Each number is 200 + 30 x the weight over the matrix's rms, rounded and kept within 0 to 999. Layers, rows and columns count from 0.

# layer 4 MLP down (transposed), 1024x384, rms 0.0969, rows 77-148, columns 64-95
216,228,219,158,244,190,196,153,219,174,195,205,153,201,205,134,206,240,197,159,181,213,210,253,209,221,191,210,188,191,190,221
161,225,203,182,233,187,207,191,191,189,214,185,205,257,204,212,181,159,188,229,84,247,213,156,162,239,248,233,191,169,221,155
198,230,151,209,177,183,194,182,184,180,185,205,240,156,113,228,235,184,219,218,205,237,231,203,150,194,223,236,204,192,177,197
222,174,216,208,187,282,208,181,200,261,213,174,165,232,247,216,241,230,177,224,188,265,218,147,203,168,170,162,226,257,199,140
206,181,222,204,185,173,200,215,183,178,217,158,232,256,163,207,143,185,268,202,200,210,176,228,196,263,210,152,214,137,128,240
247,166,185,158,158,162,191,223,214,199,199,228,224,184,264,229,189,245,210,243,172,172,205,166,181,226,210,142,238,188,165,181
240,249,220,185,211,154,229,234,273,181,226,217,261,191,205,166,191,237,180,154,151,174,260,180,187,217,190,197,186,227,201,157
214,220,166,207,173,188,288,174,171,142,245,221,230,166,234,206,232,248,223,194,234,175,174,220,183,196,179,179,234,193,187,243
208,148,214,277,195,177,233,198,166,205,155,195,232,190,148,205,259,188,206,171,221,201,223,176,214,240,202,214,198,193,174,214
233,208,160,196,219,197,181,221,208,147,164,152,185,158,194,213,175,171,217,152,198,170,171,194,260,222,207,181,145,245,195,193
240,158,186,223,213,196,187,243,161,172,186,230,231,199,189,189,148,205,170,205,256,198,132,120,186,189,213,159,182,210,179,197
208,188,168,222,185,180,246,169,247,190,180,227,193,135,224,196,178,172,184,178,226,189,196,164,234,228,221,161,183,193,124,179
213,175,205,210,203,186,202,195,268,164,190,243,234,212,197,146,213,149,155,155,188,195,212,186,190,178,177,209,266,206,205,217
147,243,206,212,211,218,230,160,227,199,191,204,195,177,222,208,210,251,220,213,183,249,212,220,200,219,171,228,200,196,189,136
174,191,118,206,168,260,142,143,224,204,218,168,231,230,185,203,202,199,237,240,236,199,242,187,184,164,196,193,243,269,197,212
187,193,233,219,233,240,186,157,197,228,211,161,252,230,190,209,271,182,188,198,212,165,179,210,202,184,174,214,217,187,205,209
242,242,185,154,206,194,228,235,212,183,251,269,232,211,168,204,229,204,188,203,216,170,168,162,275,175,234,219,244,201,191,221
241,141,143,154,246,167,181,193,230,234,175,219,208,169,202,226,181,188,166,218,195,192,183,256,219,259,145,162,178,192,210,199
204,139,157,217,239,250,208,193,208,247,166,165,182,225,212,221,264,176,146,200,244,192,146,199,192,278,259,107,151,182,135,196
157,219,195,175,248,206,219,191,189,198,189,206,214,213,138,247,158,197,188,211,179,225,222,164,204,228,184,229,210,246,109,151
199,156,212,219,172,199,180,191,185,202,149,253,181,215,206,169,243,192,197,174,242,148,198,143,154,272,199,193,191,224,195,191
173,151,214,208,191,227,206,212,207,178,238,242,178,194,250,141,187,218,246,245,149,175,196,140,170,180,220,160,209,223,164,224
196,225,178,236,205,206,170,140,223,180,218,203,188,170,203,202,238,203,194,174,246,224,200,204,203,208,151,179,248,217,159,193
219,223,195,200,224,187,156,208,206,267,231,177,183,264,174,193,203,176,223,182,282,183,158,215,208,282,164,260,224,197,139,172
242,167,180,232,153,207,247,252,187,176,177,185,188,192,250,179,205,189,231,210,256,194,155,213,212,190,214,207,214,198,218,177
171,212,188,188,180,209,203,207,173,211,212,188,193,198,190,193,150,241,218,202,275,222,164,239,233,204,233,147,156,190,173,173
280,158,179,252,152,192,220,266,191,253,212,206,201,227,211,175,198,200,177,214,164,171,231,205,238,186,211,251,228,178,257,192
228,227,251,224,201,144,220,181,253,230,198,204,223,187,173,207,204,209,218,221,158,200,206,200,225,137,191,196,190,210,188,213
169,236,184,218,158,233,129,177,179,178,174,218,193,236,198,180,172,191,188,237,203,214,191,217,216,206,214,221,197,208,220,204
158,188,205,169,227,215,183,200,170,235,199,182,177,264,200,237,217,197,207,199,244,179,200,246,195,118,200,230,210,271,224,202
176,194,227,167,207,238,208,169,196,208,188,188,225,204,236,215,155,198,186,144,225,183,166,160,189,213,248,220,200,161,237,212
190,168,177,196,152,230,199,216,230,128,178,202,239,200,151,120,225,236,225,137,197,177,189,176,196,204,232,195,180,178,205,214
198,197,121,200,149,162,246,175,241,211,210,187,243,214,222,170,172,184,194,196,206,268,207,234,200,120,242,211,232,212,222,220
152,182,168,158,193,185,185,223,239,158,242,229,230,203,254,223,207,208,162,189,224,138,164,183,191,253,129,266,218,169,220,177
183,197,227,180,189,219,204,191,197,167,199,170,200,278,246,168,212,150,214,206,296,195,204,192,239,127,219,232,173,218,207,237
196,258,217,213,223,165,117,237,197,213,236,239,216,213,186,244,204,179,159,157,263,192,216,201,236,191,239,229,176,256,168,208
216,259,203,192,158,213,196,232,139,204,217,198,212,173,249,212,209,178,178,202,233,229,209,221,176,209,222,228,237,135,138,161
212,218,264,199,142,212,164,219,236,169,232,201,236,196,181,234,216,188,191,214,221,230,198,177,198,187,199,200,213,171,164,199
154,237,258,219,223,180,206,245,201,230,231,223,172,206,171,205,162,175,102,240,174,195,205,189,230,240,161,194,203,152,255,163
258,244,197,280,193,226,194,251,173,182,228,199,218,167,218,176,225,154,219,191,177,205,193,227,175,221,205,217,193,171,143,213
205,192,192,151,254,169,213,161,143,265,181,178,181,205,232,228,214,230,216,177,142,232,198,148,208,186,183,215,237,137,155,213
241,174,226,217,238,182,215,149,172,208,160,202,215,187,238,218,184,203,191,235,207,235,203,222,173,127,209,246,214,223,195,151
177,207,188,208,193,238,150,214,194,168,215,190,177,178,157,196,181,221,231,231,293,210,234,186,185,213,202,230,186,180,241,196
188,209,202,193,211,163,206,177,206,166,163,184,190,179,154,227,217,229,221,145,225,210,201,210,239,208,211,236,226,181,210,162
210,118,185,186,213,234,208,207,168,216,218,172,188,151,215,239,182,184,192,198,150,168,222,200,208,239,205,182,121,136,170,217
180,252,163,219,191,203,191,197,192,174,198,201,224,208,184,236,171,229,142,233,198,235,221,197,186,254,200,188,227,229,176,193
219,161,211,192,171,231,246,190,229,166,152,222,192,176,177,150,211,189,206,134,301,205,136,209,161,241,202,181,187,189,185,198
199,201,163,204,198,224,190,183,236,90,195,190,175,169,215,202,246,131,202,245,252,204,173,186,205,241,196,165,205,217,198,149
159,211,215,203,208,212,177,185,179,193,210,155,219,172,151,196,240,206,216,260,181,216,216,198,268,241,250,187,184,182,293,223
185,240,182,202,243,202,222,195,204,161,203,245,194,207,188,207,212,193,205,185,212,193,204,191,201,228,212,260,184,228,158,201
211,185,159,254,240,251,165,221,192,246,158,217,165,234,199,209,188,179,250,195,315,198,155,204,198,272,188,211,194,175,184,207
181,199,165,167,213,232,194,224,193,233,215,246,216,184,211,185,219,166,151,215,80,236,182,215,178,222,194,240,185,182,235,193
142,230,193,158,189,188,185,206,150,206,226,191,221,235,270,211,218,154,211,163,109,248,224,239,195,200,184,247,178,221,214,192
196,230,177,206,206,222,220,183,207,214,164,184,226,206,161,196,195,149,229,187,242,193,174,226,186,194,212,218,226,176,219,193
153,193,192,226,204,192,176,184,214,239,228,196,196,140,220,229,205,191,172,271,138,230,215,209,217,239,157,211,212,145,161,203
212,187,219,215,221,197,214,206,202,172,205,220,230,227,198,194,219,182,219,190,131,229,222,199,180,242,235,218,200,164,184,186
216,126,197,215,207,191,232,231,157,246,214,175,182,230,156,175,213,221,179,204,140,191,265,191,173,210,169,186,177,258,193,200
151,180,250,239,187,167,155,227,214,207,251,188,213,157,229,179,239,210,181,224,141,182,186,199,177,223,252,231,245,196,196,225
170,215,201,151,212,176,158,232,176,179,179,180,194,151,261,161,200,167,209,200,175,165,217,192,214,227,168,203,155,177,182,269
214,204,171,197,209,190,217,180,203,198,184,205,179,168,158,244,203,177,228,187,234,183,162,169,223,196,209,165,206,192,204,179
175,162,191,206,210,184,249,217,194,195,161,191,161,218,178,199,234,229,172,227,251,208,140,187,220,212,265,239,156,172,201,257
164,213,199,172,234,237,191,234,211,165,170,159,238,190,184,169,207,159,164,194,208,194,174,189,162,192,223,220,197,185,210,197
263,216,177,197,231,157,243,197,140,204,156,233,197,189,194,214,209,194,160,216,203,198,223,140,134,229,184,174,197,120,238,242
207,210,177,247,143,168,211,187,162,192,217,191,164,172,221,256,193,195,211,175,224,240,185,146,255,228,203,168,137,229,197,154
250,212,165,245,184,208,228,232,213,171,203,218,229,210,179,170,253,189,245,192,196,237,238,205,192,226,228,178,200,103,173,177
187,259,241,178,225,230,239,243,181,200,188,215,197,136,184,228,248,264,227,222,218,231,199,173,223,288,200,221,174,226,183,190
151,199,149,243,187,184,262,230,186,181,208,233,233,213,180,237,214,166,251,234,136,136,150,229,219,227,224,192,181,184,216,221
180,212,197,234,239,173,185,184,239,244,210,213,208,162,195,236,144,171,186,154,241,213,191,198,232,192,250,194,171,204,237,198
246,229,202,262,176,117,229,223,265,164,184,187,186,195,206,159,239,168,197,174,233,171,201,181,155,230,195,165,157,169,168,206
200,212,234,193,199,237,209,270,165,233,224,219,196,202,179,204,164,240,212,184,190,212,226,223,196,155,250,186,205,201,173,152
172,204,186,185,158,161,256,226,215,204,164,181,195,180,169,184,197,140,169,213,162,176,204,252,229,192,176,177,225,168,160,227
159,165,240,177,157,201,220,211,261,187,210,175,233,179,215,190,203,220,167,199,205,226,209,171,164,161,208,207,192,173,199,208
# layer 4 MLP gate, 1024x384, rms 0.104, rows 78-148, columns 64-95
215,144,220,229,201,204,245,142,199,208,209,220,146,207,206,220,179,168,225,186,181,201,199,243,222,180,167,227,252,192,200,176
218,196,215,233,181,156,205,193,183,172,186,178,188,194,194,204,197,139,210,130,214,254,219,201,195,247,184,213,169,191,169,247
168,214,295,165,224,158,242,175,190,155,195,239,211,210,188,235,192,163,153,207,195,228,213,217,250,191,181,216,211,184,224,181
237,238,173,207,142,208,224,222,210,180,216,230,199,204,205,270,181,190,186,199,177,155,235,251,216,174,180,192,195,139,146,210
184,214,168,247,228,227,241,202,215,221,194,162,156,222,205,216,224,146,149,196,197,178,230,201,221,196,205,225,227,248,198,176
193,155,211,200,226,140,226,186,126,179,161,208,182,127,194,226,168,194,225,238,200,168,167,160,212,238,235,180,244,138,199,264
197,213,187,124,209,230,218,204,224,154,187,209,213,185,178,289,255,206,191,195,173,220,245,228,153,167,220,174,164,205,196,195
221,194,233,158,205,230,195,195,141,199,209,211,228,157,188,175,191,171,198,242,208,187,214,233,229,209,253,169,163,158,216,215
222,197,216,187,189,212,173,189,201,201,216,236,168,210,203,207,186,219,228,256,211,158,181,134,190,169,221,213,223,230,173,180
212,224,273,238,184,200,217,199,243,207,262,209,208,165,204,238,177,248,179,196,182,210,154,223,191,173,185,233,207,205,178,175
248,172,191,243,229,187,226,181,243,206,151,220,148,169,188,201,174,219,196,233,169,171,211,160,209,232,174,159,180,234,150,206
212,202,120,249,216,133,229,171,196,167,227,218,199,206,198,228,180,160,233,171,181,185,199,133,180,182,189,262,210,203,204,216
232,211,218,202,233,179,175,185,178,230,228,119,168,157,231,238,189,163,146,176,172,247,174,180,152,231,165,219,160,259,222,210
142,192,129,228,193,221,197,142,220,231,205,177,185,206,196,162,175,199,225,216,212,236,191,209,201,194,256,194,215,224,175,241
256,197,130,244,197,181,194,199,239,229,203,164,239,139,189,225,144,169,208,177,186,202,252,176,230,195,233,214,184,220,204,222
255,188,209,162,222,195,230,226,193,172,188,210,181,169,205,249,249,160,201,199,197,176,204,207,205,192,203,226,266,192,170,270
239,172,204,199,201,195,171,234,219,133,197,230,249,231,202,194,159,221,225,194,169,226,263,203,240,223,135,174,173,157,191,191
191,187,173,110,190,215,202,257,210,189,210,237,185,174,177,154,216,195,198,177,211,200,197,222,199,200,255,165,209,172,198,194
171,201,186,174,226,180,193,199,188,182,205,214,191,197,208,243,163,169,212,212,191,192,158,213,181,226,180,192,211,173,164,229
157,137,183,266,238,203,195,200,250,243,198,207,190,264,219,205,205,186,206,166,227,165,195,175,193,226,214,169,224,264,231,251
178,201,150,212,232,183,216,225,240,121,180,167,196,144,241,213,211,178,210,231,194,183,193,168,213,241,182,211,145,220,252,266
205,233,161,204,156,196,187,191,205,211,189,226,174,171,203,204,131,184,215,172,187,204,202,210,213,189,195,134,205,215,150,196
198,226,169,237,171,200,243,168,215,203,216,159,224,180,196,205,192,205,252,204,196,206,203,144,228,174,247,254,218,230,145,179
238,180,210,239,233,167,136,178,200,203,186,169,190,198,223,214,171,229,193,149,190,193,131,175,124,217,207,156,195,217,210,211
175,206,151,188,135,219,183,183,249,147,175,170,222,173,180,202,227,242,157,211,213,197,224,154,166,192,240,175,204,224,241,229
228,184,250,173,201,149,188,169,214,135,241,233,182,195,239,156,180,212,203,223,142,147,231,250,157,201,145,200,184,215,178,239
201,185,182,182,147,243,181,193,145,160,199,235,192,268,261,140,169,199,181,179,196,183,197,208,150,209,197,184,227,158,252,183
193,205,206,202,207,196,218,183,170,198,167,170,164,185,178,211,196,257,213,196,182,205,201,235,199,204,218,162,208,192,172,208
211,232,201,238,185,170,193,162,171,211,256,198,186,207,218,151,181,200,193,167,211,180,195,170,143,239,268,176,178,194,178,130
203,198,217,197,220,150,165,195,224,149,172,237,199,211,249,230,175,193,194,161,168,207,211,212,135,211,258,190,175,260,187,214
215,136,185,174,175,185,224,236,264,197,212,239,194,163,165,205,181,192,183,221,156,217,215,178,178,186,168,135,214,230,211,220
132,209,144,204,193,171,239,258,231,212,174,198,246,149,147,187,289,201,163,181,169,200,182,253,166,181,186,179,204,189,221,155
171,174,187,176,219,174,210,160,162,177,217,187,215,189,196,285,214,173,169,136,187,218,205,222,195,169,146,170,208,139,209,177
206,183,189,242,207,172,243,209,162,275,193,189,220,113,202,230,208,117,168,150,181,192,232,216,245,173,203,178,232,164,221,226
214,208,180,250,175,236,247,166,220,164,190,182,225,197,171,167,244,165,271,216,214,188,167,174,126,235,164,188,212,166,199,201
217,131,181,197,237,126,199,250,248,191,200,201,226,194,203,181,217,168,167,243,163,132,226,179,116,182,202,191,151,224,194,198
199,226,184,146,197,198,203,204,231,228,232,178,198,224,187,226,211,224,190,222,193,189,189,196,221,245,131,155,194,185,178,181
219,230,244,181,221,165,188,213,209,229,172,186,209,206,207,221,203,189,200,198,197,177,230,202,192,235,155,159,159,228,197,189
257,202,166,233,235,154,257,198,212,175,202,152,145,165,191,240,215,229,179,173,208,223,223,247,164,297,219,189,204,209,213,179
239,204,166,142,198,258,242,211,199,156,192,189,246,171,242,192,256,211,215,183,199,196,183,238,181,198,288,193,132,224,276,213
201,163,184,177,157,213,239,210,206,209,239,226,136,173,202,242,225,218,227,193,144,201,201,174,138,187,196,206,137,183,188,214
219,227,167,222,171,242,167,245,235,215,188,170,186,218,164,206,211,237,148,192,209,174,233,134,234,218,175,167,185,217,191,201
194,201,203,212,279,200,221,160,229,172,211,224,232,217,223,270,214,212,182,223,172,213,229,178,160,199,184,213,198,223,194,217
230,242,153,224,203,232,267,170,172,153,115,151,239,158,175,226,199,186,178,173,170,210,155,195,191,189,260,216,213,199,187,267
228,188,218,210,196,132,224,174,217,197,148,220,221,191,178,158,171,193,219,191,192,202,209,147,208,170,242,168,188,208,221,225
254,203,220,198,240,171,200,184,194,134,187,191,201,162,202,186,203,203,174,161,178,193,189,243,209,179,154,178,222,206,158,191
257,219,202,173,209,211,247,174,255,161,192,207,227,185,214,181,164,243,199,202,208,190,177,199,213,251,155,160,181,240,239,168
219,162,174,216,135,166,153,183,210,259,122,187,169,215,166,195,163,178,217,153,211,219,265,221,248,225,237,167,235,164,218,146
217,178,148,188,186,179,164,220,140,184,169,241,210,236,212,225,173,204,215,167,231,194,191,207,223,194,157,181,219,245,214,230
226,199,179,216,191,200,204,283,217,170,258,291,247,220,224,153,196,228,181,192,239,184,152,162,200,184,192,237,212,205,185,240
143,205,205,241,196,222,192,223,248,229,204,216,126,185,190,238,207,165,193,177,226,175,233,195,206,186,222,201,196,156,221,211
209,189,248,227,178,206,159,178,169,172,187,195,196,199,174,198,196,198,165,210,208,190,202,132,209,202,185,177,179,229,250,232
163,206,215,192,116,156,233,178,162,202,155,198,249,169,245,224,214,185,159,257,200,220,189,196,205,220,206,146,198,212,220,183
178,204,194,183,228,203,195,194,205,216,203,210,214,160,235,136,142,190,152,233,221,193,187,184,205,250,165,170,190,217,205,185
165,197,189,228,166,204,196,186,195,212,219,184,181,211,198,220,203,172,249,272,172,171,193,153,194,210,160,131,211,144,267,191
171,187,175,186,162,190,205,203,201,146,175,190,189,194,209,189,255,193,225,173,245,211,180,189,164,170,168,203,213,197,189,197
191,234,239,159,208,222,226,212,114,213,219,241,220,205,169,168,178,178,248,261,249,165,215,178,195,237,239,199,177,159,217,133
235,222,229,228,173,209,215,184,266,159,182,160,246,170,220,214,282,212,122,202,169,188,182,206,211,211,160,204,221,196,223,173
217,215,178,165,208,251,184,199,154,183,236,246,211,177,239,231,157,158,213,196,218,227,180,231,210,237,194,139,169,152,218,212
196,208,240,246,164,225,180,185,176,219,186,190,222,201,240,234,244,158,204,175,169,254,206,205,229,198,178,241,187,203,238,222
213,216,214,174,228,249,183,205,215,206,211,197,196,171,176,192,174,170,221,179,176,225,169,208,191,209,186,204,214,200,147,244
218,156,158,172,229,199,191,207,248,271,148,183,220,222,225,211,153,197,193,228,192,177,214,224,203,247,173,222,186,191,176,261
217,202,174,119,273,249,213,216,162,190,211,182,239,198,167,190,194,192,203,140,180,209,167,209,246,182,193,147,203,203,181,207
185,201,143,195,219,168,188,220,188,179,173,229,169,200,207,274,196,243,201,216,180,233,182,199,241,221,211,158,225,225,220,219
155,216,239,215,183,255,179,201,197,201,226,215,197,186,259,225,216,191,135,189,212,216,197,208,125,223,165,184,222,163,202,233
169,213,239,215,205,188,228,198,233,211,190,211,166,178,129,255,242,171,202,184,175,245,224,216,161,174,226,229,181,209,247,183
255,167,246,176,216,149,154,235,220,177,207,191,192,249,159,167,204,236,172,205,216,219,223,156,222,209,233,242,230,234,192,119
188,153,198,187,212,193,213,158,210,166,192,164,182,165,181,237,178,208,243,171,230,231,212,192,183,215,225,144,206,172,239,173
203,222,249,165,217,210,191,193,175,190,170,232,198,191,204,220,234,207,242,183,237,238,177,242,223,202,184,183,235,187,269,142
212,217,193,190,216,198,275,203,163,236,180,197,217,188,210,202,168,214,191,220,195,224,181,173,237,221,201,198,171,232,177,240
210,215,110,188,178,206,274,184,226,194,193,213,207,185,249,196,146,151,228,154,222,143,182,242,196,209,156,197,202,163,185,217
# layer 4 MLP up, 1024x384, rms 0.103, rows 78-148, columns 64-95
231,204,206,202,238,196,198,244,156,202,257,182,199,215,195,186,182,131,138,205,189,221,239,202,188,227,217,200,214,207,240,206
173,215,142,202,208,164,194,168,190,193,191,188,231,191,166,195,217,233,202,174,176,228,243,196,181,178,172,235,215,199,184,190
209,157,230,179,241,188,228,264,250,236,196,186,191,218,277,236,212,227,167,208,206,266,163,249,172,195,174,211,210,215,209,194
189,217,196,198,199,168,199,149,201,157,177,197,140,205,222,201,183,197,215,168,214,215,205,215,166,214,221,191,216,160,199,189
235,223,206,192,218,279,192,173,176,235,164,245,248,198,210,245,149,200,160,221,217,233,210,203,205,218,191,218,244,233,207,134
193,183,212,187,199,215,198,234,172,237,237,239,253,209,225,214,199,208,213,181,185,184,211,184,188,211,203,265,192,208,254,171
229,231,161,217,219,258,191,213,169,202,226,206,239,169,212,234,184,230,229,205,203,167,198,212,168,200,139,151,169,175,230,259
242,206,196,194,187,180,240,220,197,180,167,177,192,160,187,235,185,237,262,173,219,205,213,198,191,174,214,197,176,150,176,167
215,221,160,210,226,218,196,249,201,188,192,192,199,188,174,224,176,200,227,172,192,165,196,202,260,183,172,226,206,242,210,170
248,185,172,197,170,137,216,199,194,166,205,138,188,229,267,242,167,262,198,179,170,233,184,226,161,165,233,158,232,207,227,221
228,178,171,255,170,174,257,218,197,203,180,225,197,169,224,209,162,192,182,220,221,215,189,195,246,232,235,197,158,162,173,175
192,157,216,239,186,214,188,162,235,161,189,159,203,176,180,169,187,144,221,134,210,205,219,177,189,198,187,215,187,194,222,179
164,175,144,160,162,151,177,208,218,162,231,173,159,211,224,169,227,243,228,254,189,165,207,151,211,190,206,211,213,213,211,132
178,210,159,229,185,206,159,188,286,141,238,144,215,222,158,200,200,162,200,230,196,222,207,217,171,220,190,190,198,207,158,233
223,198,216,215,164,232,154,184,235,203,204,204,192,260,175,197,240,214,230,192,195,203,212,200,172,206,167,173,206,199,191,201
180,175,213,167,186,176,229,212,109,226,180,225,137,182,219,215,178,224,173,198,224,194,193,138,198,204,249,155,216,206,195,235
160,229,158,201,244,239,213,225,257,161,189,195,165,164,120,197,196,177,210,225,188,197,242,197,174,233,212,200,199,185,196,195
253,179,200,192,217,259,204,191,228,246,158,189,187,245,209,157,286,190,148,218,238,204,183,193,152,175,163,125,140,235,171,191
208,214,209,171,273,229,200,227,170,210,195,230,204,216,227,210,163,129,203,240,185,249,227,193,260,206,181,214,191,174,139,215
200,217,198,196,176,281,191,204,197,255,178,227,235,208,219,259,184,211,212,185,222,170,189,153,183,248,205,181,175,227,202,185
230,225,187,266,197,237,217,213,185,185,199,228,200,199,161,199,214,194,209,207,233,205,200,181,184,151,209,200,161,236,206,187
157,210,187,177,217,221,173,154,229,189,182,130,163,221,199,169,221,191,229,232,214,207,203,262,204,218,164,210,227,248,182,230
167,180,238,204,224,204,220,219,198,208,242,253,168,181,221,175,193,164,224,170,201,244,198,169,162,226,168,174,248,246,228,235
208,191,200,203,179,182,205,237,170,230,215,228,208,203,197,209,194,214,180,188,217,163,168,206,187,205,212,183,206,167,189,174
138,217,208,215,147,225,228,212,224,191,177,161,125,194,191,217,171,243,191,230,242,201,188,200,211,201,246,183,192,180,233,207
273,194,183,261,185,265,233,209,207,221,223,155,177,230,216,181,204,222,262,238,207,210,231,207,255,176,199,195,191,207,221,241
238,250,252,235,211,152,254,263,216,185,219,128,216,141,140,223,216,139,211,253,252,247,220,234,181,184,187,180,230,218,149,211
147,234,209,214,229,197,148,168,174,152,203,215,181,248,213,199,189,228,213,253,161,223,221,254,210,215,204,194,189,178,218,218
197,207,191,227,180,213,242,168,166,265,249,168,170,221,233,177,228,218,222,147,188,198,236,235,193,211,219,231,171,235,166,185
219,191,177,203,183,218,167,231,156,216,210,234,225,210,214,242,211,234,227,173,219,193,197,239,204,171,282,180,220,167,230,161
200,169,225,207,180,213,195,191,202,172,195,259,219,202,195,223,225,207,199,151,245,184,208,166,186,196,256,183,232,235,211,239
146,180,144,181,185,242,261,233,240,190,205,194,225,208,196,164,198,210,199,200,186,240,227,238,224,173,224,230,236,216,233,176
263,208,155,183,190,216,201,219,242,181,181,213,170,180,212,194,209,209,208,158,227,150,208,156,203,221,205,212,185,228,149,237
213,171,211,216,190,253,249,180,184,242,202,169,170,188,240,197,256,200,206,152,198,214,233,191,179,172,188,228,169,198,173,197
215,162,192,157,204,191,230,253,220,222,194,170,184,200,239,189,187,210,182,209,215,186,207,151,230,164,160,227,178,188,223,186
192,227,181,183,180,190,177,201,145,189,208,181,264,202,236,174,184,209,229,207,188,196,238,217,235,153,203,277,238,178,240,197
220,227,214,196,193,320,207,228,247,192,197,177,213,223,218,203,209,259,177,145,203,191,178,166,206,182,159,223,236,194,134,235
250,178,233,240,235,190,190,206,162,237,256,220,198,170,197,221,190,217,133,222,169,192,248,260,187,218,214,171,222,225,219,225
219,179,217,193,209,205,172,243,179,239,229,205,222,173,234,132,235,171,183,237,186,198,207,183,148,230,198,194,218,243,135,232
182,232,172,133,226,144,193,198,185,214,217,214,223,214,180,233,251,263,188,168,181,218,179,192,194,186,207,219,231,201,143,215
227,155,240,189,141,169,204,169,164,197,230,212,203,180,223,229,162,201,261,174,206,200,209,223,126,150,237,235,169,205,146,165
181,200,147,190,182,204,211,203,226,171,208,251,202,201,179,200,225,199,165,220,194,165,235,208,177,219,169,233,232,261,193,186
236,213,221,192,174,173,164,194,156,182,184,187,176,189,226,193,229,222,198,176,196,135,173,254,239,201,200,220,186,199,175,187
157,239,186,175,162,154,225,208,172,220,212,258,182,179,176,210,205,137,193,209,190,206,171,220,191,235,238,228,192,181,214,197
186,198,184,207,203,209,144,189,168,211,183,185,169,217,156,223,190,165,245,192,232,168,192,225,234,199,229,210,214,170,232,252
218,155,154,139,178,216,201,146,167,245,139,256,215,143,198,217,242,212,192,192,210,200,160,129,144,218,232,121,191,174,183,143
134,202,170,163,235,237,198,161,248,169,224,216,169,181,224,197,183,203,171,176,184,191,223,163,213,245,199,154,252,254,236,201
145,176,228,260,223,238,157,197,149,200,219,188,189,240,202,209,219,208,198,231,198,229,208,175,235,202,242,263,167,212,241,189
217,188,178,169,148,216,229,194,208,224,172,250,137,195,190,146,198,215,209,185,209,184,266,196,228,182,189,181,167,181,209,201
226,180,177,246,208,177,243,202,183,190,186,183,183,197,228,241,230,144,247,190,236,217,225,209,220,199,225,182,178,200,155,216
191,182,174,142,199,207,241,198,139,233,198,202,209,224,211,222,216,190,178,177,197,191,172,200,175,218,194,233,167,224,243,180
208,229,202,192,220,227,225,189,130,221,177,193,212,225,241,217,186,149,183,197,173,221,200,224,214,186,206,172,206,219,146,151
214,191,172,199,191,198,213,173,245,198,214,192,199,174,183,187,243,174,184,190,189,163,243,247,218,255,192,198,215,230,173,164
212,174,180,227,201,179,207,174,176,218,199,165,200,180,189,199,234,216,189,243,193,206,169,216,179,182,170,177,151,121,222,241
228,227,203,225,197,161,209,227,181,224,182,223,211,180,190,212,245,189,190,209,206,195,206,213,213,171,199,215,200,227,128,223
217,143,178,196,180,184,243,169,147,235,238,201,199,231,205,149,196,170,145,214,213,183,280,224,151,205,203,175,207,207,196,259
159,232,272,169,146,168,205,204,158,218,234,260,180,184,180,157,233,236,169,198,186,187,147,222,177,178,264,179,195,209,223,231
176,229,214,159,243,183,166,261,164,218,168,244,219,176,219,156,157,184,187,217,213,206,219,192,179,215,195,183,210,203,217,246
163,180,177,201,230,192,147,205,194,164,193,148,179,245,121,212,219,247,170,187,258,223,156,216,216,183,203,209,267,214,219,210
191,181,186,212,239,218,190,193,269,184,219,211,146,180,219,261,254,169,143,164,214,233,158,179,241,242,183,255,153,189,189,226
251,230,218,186,215,193,197,182,180,206,222,246,255,165,287,192,239,177,217,205,183,225,221,224,221,155,194,184,227,162,184,203
173,199,230,197,225,190,228,195,216,192,216,161,193,193,216,280,241,237,204,209,254,247,205,242,154,233,190,205,205,161,178,202
164,174,209,179,188,187,184,180,162,198,279,199,192,169,232,250,192,178,209,200,222,250,230,238,243,200,278,198,141,180,224,175
195,194,238,226,222,210,209,231,232,202,211,204,210,206,244,181,190,199,220,182,222,191,236,257,158,237,194,242,179,194,167,169
196,228,236,185,224,184,242,199,190,242,172,189,193,188,190,178,240,195,233,190,181,165,181,182,259,193,164,220,198,229,211,174
205,249,140,210,258,204,171,201,144,230,227,157,207,187,220,251,192,194,289,224,183,172,167,212,228,179,205,210,200,217,164,169
168,154,205,201,196,152,217,212,193,182,172,213,179,198,231,187,160,138,172,215,186,211,198,252,233,171,218,176,161,225,187,217
196,222,169,176,210,142,239,199,214,182,215,207,198,241,210,174,177,160,140,228,192,185,174,191,159,194,234,203,161,192,200,166
214,195,213,168,185,189,249,196,192,169,189,217,168,187,144,181,161,240,212,189,199,173,211,245,200,171,204,184,240,160,133,186
119,232,230,199,179,187,195,211,169,230,157,202,177,195,172,201,206,198,164,147,196,240,167,219,163,180,207,204,187,209,166,181
205,239,262,180,183,168,202,175,237,191,259,211,165,135,223,204,213,206,151,199,229,172,217,197,192,221,174,200,191,169,191,240